From a checkpoint of a small transformer trained on Wikipedia.
Architecture: LayerNorm before each block, learned positions, no biases in attention or MLP, tied embeddings, normalized queries and keys.
Each number is 128 + 32 x the weight over its row's rms, rounded and kept within 0 to 255. Layers, rows and columns count from 0. Numbers have three digits each. The size before them is the row's rms in percent of the matrix's.

# layer 2 MLP up, 768x128, rms 0.195, rows 342-437, columns 96-127
100:136132136077154115155104149121144075170118130076125140099149043153100097155147113130102166147141
092:173120132127109156140111208145170105059171156131079112113157121125145124173114152150111153124135
096:141147109193202152122106187122112165116092139118130117152118136152054096159165159073152157110158
099:123135117167107100084106108158113070114111106124134117107137097182130115144121144090103139093172
090:138128133158069055214145143106181101146120154147123179072133091123123064081072149077154140132105
100:106127107145097168132144061129134168123100169225066101138123132120255150116147129165089115150126
106:128105128115083138112161141122108101082075100119141119121085156113106103121147107127094163113130
096:159175149188123078142149084131134127100126088168124139183115171112153087120124095126117138152038
101:167139118096131078170138124064108066104158114154123161155197162146150111096138132108117092121122
098:117113122175122109133077166120088123146092119134118080170117127193089130140154119138170059129113
088:212124160155128165148109155117188128129113130131168099107079138043134105116125147111169098066147
099:152131154019185194155148156113181155123068104144169114138151156138143118070152141096149136058116
106:152213096134136115091157086149146100198130164152189156129204141096141122193105134093126154141132
099:092102111109098106108084182180160128065154112150108112127153200140131113154130126175201167198116
105:189113115040091074095125111164145111157110130127110140162141128142110163135106146091127099143127
097:102077098132182107149088127165109130136135129132157138109099099105068067162133193164123095182122
103:108087105125131102165131118075164075084147161161093142136177134156135118154055128143164154149146
100:144095085097119085103114079082133106159134192116195128098088142107151037154142140114079117176160
100:131163163140086161161119178161144103199097108170131123113163178149122154130090120166158128145156
094:120150174162114151106148177134118049130104110129136108118141150161196120087127156150134060133104
100:123181153091161108079127104121142123127142136125155119174088191103144148095144176129109066095110
101:091165153097085179095098146147060104172103126160110135099123169079141122079144114125153106151091
093:172119037122115103163074109209097137109127185113056119152101156105186128129168056132111123166098
102:144158138149135062148127104145142110151159083084115039143132084190117173157131117114123143094145
096:134125091141130145204113078139161068107144084150107119139158078163161103127176166112069085159113
108:149175174156090160103112149187117151092119139123105091133148091135126132157138135114152139128199
101:173163112150078141155103168151146143120120120170202138089171160127139102116117174146126087114090
091:125153162188090159147090055185113127202182112088161133096132179142120173083188156118118145100111
090:152088185146128085120208067163111113133130132173153156154145222129173172104083137104153126101177
113:091039082077110107149182141187156110160081131172091164131095148121110084146091157096125121104118
099:094200104120139139133105114091112165116105125105109105165144128080054118167118163115109121145133
110:092115208119113151111155148157076144136108117113139105119125183141103154110187121178147094188159
100:155136100089110145136114060097162056113129180104117133136110105070154138100116183112102061104150
090:144162129143127148147175197166134149100111112160168122108170154114141178086105167125112099090101
091:107152068124082088136124116145164065148149113163114162078095164119052131126113176164134136145145
091:156136126103097122073107119165133140105141141122183174126107165131104116123133113131151159126174
104:118084088119111178152053195145083138116123130181140091171178066182160139119113156149133136078085
087:121173055122185138145087106124100109148139105114164129091183096083189130124135139092144076095166
098:109137169132105145138121144113127178107157096129188146137156103128175133148168157123086130047148
106:115165125107138081136134125167113149113070142162112145155176136122095112144154152105104139138188
098:065163104104189152117122101118122186089079151166145059218101148136160092134118133143134085167153
088:118077075132096091142109157151156131084156163093105147135138093132203147141117140089130158096119
103:189188152100131122114105177142138094126109170176199131100152100142169122135140130108168157108167
105:161146077125144136185081127119109120091129047119159129082105112122089106174110179126109131119150
102:114140200097164190169130085106077084171173152141133106131170143132160118084154138070090173093116
106:084089110166171110177144105040135080108173095161133095157110155089161112082161136128118120137156
101:136110065166162094130107127107110158062144117134103081119110119115161123119088077087139161079097
094:150122137207102146125054134133122049102112082095136127131132180134114156094157161150111071065120
093:144120096150125137164094143185166113110169200115143147117112172147129134153079093054130138108135
097:104108137117151151135173098163174119125140093155066088088108092117119057092178130195100155102120
099:096111147089074179127112166176153097093070163190149128111076122149147131180165125169085152098080
112:113090133136087128144128136159213153097069154101144132110124079163199120138131172142109127114150
098:116141144119041101154118171111164157159183139138158115144110157110159104123148060088134171086087
112:117117101131138078132144138129095134135171157087113103129149171106106161140113117118139189145209
099:119155135172168108136147158151125103160092088148072108149147157100136113126144127110133069152171
090:045131117140139127144151119132122143134123164164137027181096164111122103150108134159086064130218
102:171082166087075082112152166119130151140108157140164111129198146129117122115124136153090121104148
100:167134100128133142126086087132154073100145112123125147126142187222106083144167069125107188154168
096:130176091117146108134108147077110140159178157140133137165151115062167174058095182144098076088139
108:166099133122108162110105150132136136102158169157153107144136135106133176131163090157142183113156
101:141151149101092124124061233132175126198088136151120164168121151058124166111179106170085116144120
098:136117125119127127144143126160130122085121158113032127142103091091138105103108114176129068131084
089:151091154185091122143073112130138132150100077105145058166172137151172100187137132099136136186129
089:135122091088127168121052099165117113112122092125119096092168187135146115067161093074170141179160
098:136126103161174071146109141141059109133174140094139134084134158158078094150107098159109185136154
097:145128137098145175127136038145149160130157136166070134165155098128146095103136121151147121050097
097:156134069056106110112095129169102162133127118122081150098124171089186062149132167090174076061095
100:144155197151176163181139112131126108137168158154170108155153128110181149112066099126124201120132
100:131113147130196101103144091159147106118130135089077045093139100135107140139133112094133130094126
099:131146113083110168134169071154114109127133133158154150108163183083140111112112157148153192166191
097:159098114161109129095126163145113139113144154169144126171117123077166096131122155107140128045187
093:126134154128121185129140134132083162091131151126106134145143130141112112120106179104114144101114
098:074129152155146199122078144119122104109088113116148083136120148089144136078173105140072172081090
089:159129150132081135144146110165151179095149121089119120120131062136138099087094131083144101190139
100:142157152068156101154164122109122115113093127144164100111117154172066101133138174136123086108158
095:075125169105144147062097124158103055135127084085063091087164166138128093185129067108151120097150
105:146080160091176154120125071131194120106159195168155166070130168130169093122135134143114170146170
094:085087056151156070160063149093106104183107176094144121104202120143127118146131138079114141071110
103:122122066138027165113200132156123152161160195148148096109176119096141210155095142096136136111166
100:141121127188120172127097161075155091120123116157118090100149098132125168094077102116074120081155
092:086113096142201103130160096115135179160126101151085107116198139086177131091141195109158104098143
099:139113139206162085107131109155136180091075136114151062132127166113128103141108116126141104155172
090:142107143187094126102132097173085120136141139115111101178162174138094129106147092126075104134117
092:165155136109066173112131106079125135114066099172139100095194141074125069059137115114142125116145
096:089058111138141131103142089110146161117109120118080132097073121112097099160116107140100166135120
092:100159132156098088165114091130134128158118158130141100138167118131112130151077174103082104146080
095:103110106137128153089123064223113071128108205172096130118180132150146109121151126083118169120183
102:085145047152105121115093061086067113189104125189103074112150076111102192081141132151137137104124
098:145130112150179113152107087118082135141147207107107141142135107089139132117154109130126103153096
102:141106139170161146166137111141115123135135082200112114140189149168134080124129170122140103170140
097:189110132149073117154125131128182120114091084084143148086216169106085124153155172164111206122160
094:145179148138133062215139130128119115164163095109110134154131219105156148159104122168127146132114
115:172173111168054184100159102093115137160099149166170122123160136172085098132123123121192094141121
096:128116091136153157131119138177116116160067057050108091120152148139202132121136193116110149152078
101:188127122170148116081169177125099133174158148075157135126135105104147067101157173102114105096085
097:060127141130097103213159148159162107155118133196130126152147115103179165115182162108026090105158
# layer 2 MLP down (transposed), 768x128, rms 0.0735, rows 342-437, columns 96-127
099:057118155120111207179120158063176084116151079172146117154105122183153118095147172102104112115179
092:163104104128123134067163101088183141076150118084150122092115161140117109072115148158102121174142
098:124102078074138113120195137118104119171113053160138099181107113098143109142103130168133093102118
101:150124105057168113114133171106120175115128086123119131159103046116086110156116118145088184147119
084:078095068166146126096207132172103111181116103074095099135182122132093078103110127069100167179173
100:155167127087134133159124131151137137141151134141177110109181147170079102116076104144138115141120
106:110175178129135108111121194107147124132127123162081104084095167126125160067140166135116110092173
100:160086151099128143143162173111104129115209152154190141176102082076145150160197172129101133119147
091:158147208107098125154112147175187146074084055137077148089131115129070067124159088085121166124123
116:207118173141150124081127078193137122164109151165184140097175097148076123106109071129110177101141
083:147121138130136098077104173088124144091181114060084099145109067135057137148178095131071150115146
092:096115132128164150162120094135143107176162099153083180188108144120113133133140123144111141122151
103:127152108118128137073119091123103109085082112185111120102086130167112087173107114109135174134087
098:173127132097171095098132084088147146127111151073121140127147011111115105118120100153142108133088
103:089165128125166131149104130096126117155172113151139098106147091175171131132101132166147133142144
099:082143157138131154067063135105143104067159172116130145131165172124176177079135049185119181143107
105:168094130167127163153097144141141101138109055150117101156172149170165109157107150143086069133074
103:100067065135126177108085118109137079107102101121134135097109113129124200123088106170124124098126
088:126064133123112118080116059140085161139145153122103073122091089086160145125159134085099129167089
098:132102127165100118095079078162145190115164146157148133082124179156095132103094116118114099160053
099:184154105150158114186119157056202102105158203154082135089084157129155182125141185105107099114107
094:159157150210171139181118102111130150088093146162124106137164091117124075104136144104136093127196
097:150104168169175133110203152184113108138153086130160098119129113162031130087146099153131128140187
104:211085126132125141196202166158098100160143121085119101142118121177129117213082135109147120167179
089:166178162173100148096106147154075101174131168096161060143130127116125113144107165118133117054119
102:091171141122129145169139179127105141101095108132067180092157173153161123105056187189119117173170
093:119133158063149027186090188161104084107142109193090097086132139161122116105107106123121079152172
092:152141092053165158068137130109133113068131140158092142117045123144122076113076101148116135131141
098:114120070074169109142077131129159171161141188167067135115129096117070130128184180175148114169072
116:064074119152124182093095108147194104156099112051117113106134113140075111150113136179166113161092
107:152114162124094158150160074183136113135150151102123121101162145126193106104124128149134162156076
115:107110118131165212135114106084097179130126089118091098128192209120111115167166115087131103120110
104:076108114126134118126158106100119085142199176055164135158143098074103169135104131129112158187165
096:129120167130106139153123149104167126069087105158147153146053146160135110120144147193131162190137
090:182094143160133153101182132139127103135150084079159117168177144102112106141125123157120106149149
097:124136106155178139148163142114120149112132138135127124120164152114142187092107132121106095155069
104:106136134108156236056126115091143126152137128177123127099155152202089134137120081063128129140128
099:100125134163126088156146146109094114109133088145137107117102168150172109147116100074148101137095
104:107114120149104143141134103132102119112133132114155135138113115159094130101058145108135104104099
108:141177142177123109066133100089159116141088115145122112150151108121113066122093119164147121049119
117:119223119138143124166117129160127042183096171141136053110167148088109165174089104124089104154164
096:111113091140142165100130103105123154116164145081079089141177094116074117136143120080104098146128
098:098129085097104152139095140105146151142145117141118095150073098146116121161137137108091078143109
108:083190136167128103100112154191102128102125082099158139091167138163122150145137129110168105130132
099:136195141115152099152154090126078081169115175156125082118116140144121124089071136159144178092134
099:099138113180125135092167118142053143114057129167196125109143128115125066159114126091157128078104
090:115108151122151076132092142155127104084091096127122114203067121086130150128114137118125089148168
107:168102110137140147138141140134119132090075070176134129190135032124127118096167134101162121119124
094:112120127131152082119187095140111154149179081093118116098119075118114146164154120169142155156075
103:130110164151082146125135154129132124185153184049159202092128187110119157103186135106137128096144
110:112103109192105149114093093138178089196136086072115181161116153109097162173073131178125103163119
120:128080155094069144155132183154164088119110092125147138104149089182102155115126161139124128158096
097:120117167047163162124118115072117135125155150157132131149169088127177132146151100121146168138139
115:082098142137108133108177088086076124105118206126161135195098150126142175174160077169085155134109
097:092178088116113118077099121098107146114143128119133174111115167109150223132079104149088157125097
097:157160114134116160107168150111176105157125110128166163111138103096086142119145141072072179124110
096:028125108105092191191152070202170116127123081128077190188145112113081144176147149090150175118113
105:157146064117128141211187128150151179134122126132100162105083148162100212115105189116106080122084
098:074124110113161151155141115171134158149157096115121123147110089134108106155152081124125131158075
108:160146150149168084176114120151108107117106100164160139136166120136136070166151116107104114067177
099:168091142110123119123131098158142135124138137125134134157131096153161152132134112078084146065157
096:144096129094128100085133120147090124095135107141166151109119178172112141076142133099125168106168
084:160167105090149137074165127091161139141164123105102142098097141075124140129091092164130170090088
078:141110058120135108166155130079120178175112114075209106124121073082162163180143182174122145109168
094:215080111124137134093152098113156157110117127147129154118088154184136109105119183132099096105091
097:068137116143159149154112084139127075149132096142079213125188105094099078153134091131120087148108
101:089055158167151145112097140186125157031104116108108134130048159150199109129179135110147095162110
109:099108108114213085097173074146064123146117134128153142178123101116106178152107137127137120159129
104:140143162156146197146136121169108137170169135155099114071096059142130150132165080131113098135132
104:101129154158126132103143111138130171104174106117121183115117130140117188130126103117125107137096
097:062108121120088198165110109095121112141221155121101150137188126138135162177139100132142162130129
096:128130072149096018143169136139117148147127132145113110088147092085141177120115150142118163111127
103:136113135110099146177170140137101146138176099110089115095155148108121121136138191135142102154134
095:149099124108095140167128082104115160128095101173155186126187205134132085145138087118147151143101
093:190120208067115152137121122139148131113143100117113129113120094136126112067081127153158132116166
101:110046106111115107159085131158130101096122114151120040115151136101182151112168151132106138165150
100:166130085108102145186119096169147145118146111114160134132077109121120102119112175137151065202158
102:082142157198151131103144084130108123144120143090140094117088143097159151151189118131139167211129
094:081147193088133135119109122124131135133122109156169112169122094100160108103121129136137157134054
093:096129089092128079144070120098137154115119116133122098094132133148154139148153137161136089176125
092:109186163148098144110100173167181168123111110103156193095108076171109131155126117149105172163106
104:114143077143123120159143043117126167176185122103195153152107186173107104100105100083116153151125
088:154140164085168150092151131120147154148119070097152091127051128117128151097168081162170177139079
099:083179145113124123162127122155127112050089153123146193068155129160096114166124158155198137095066
101:137211126144145096160129136094172064098175139145121114156121098169110143068077159136124162138119
094:138143155138096171170134163144100155095190094156163169152100221103087156147117101128167127092112
099:111139081126180099147129149119152164135107061129145092104088136174118163139124118211173122147091
111:115150095105159102120148124072162086115161152117132081143106150137136127167172178079129178191133
098:102097106108146119148152140133105137125151136144146206177069080126158178119125156193095170144152
109:169149121118182197128126155089169121114174102169157130102094142116092198144095116124169120116092
108:132168142172152091115141145119152076156086106141163158059116177132153121154094161130104074122077
086:114122147137156135154102133137173153136154081146081082107120130180156128106196138159127155176122
106:189104141153122133146117122130150061113126161115105114112145090103175151156101076130095148137074
087:108108111055147157102102165115158096146167136120111175117157057092090150138144096146083162098132
096:103152122064103158134111160128134165041127087118136100095133042165133134167110098141192107144115
091:140176124079126105032109161088143100087153067069100120073096165165135152096101145146130095168084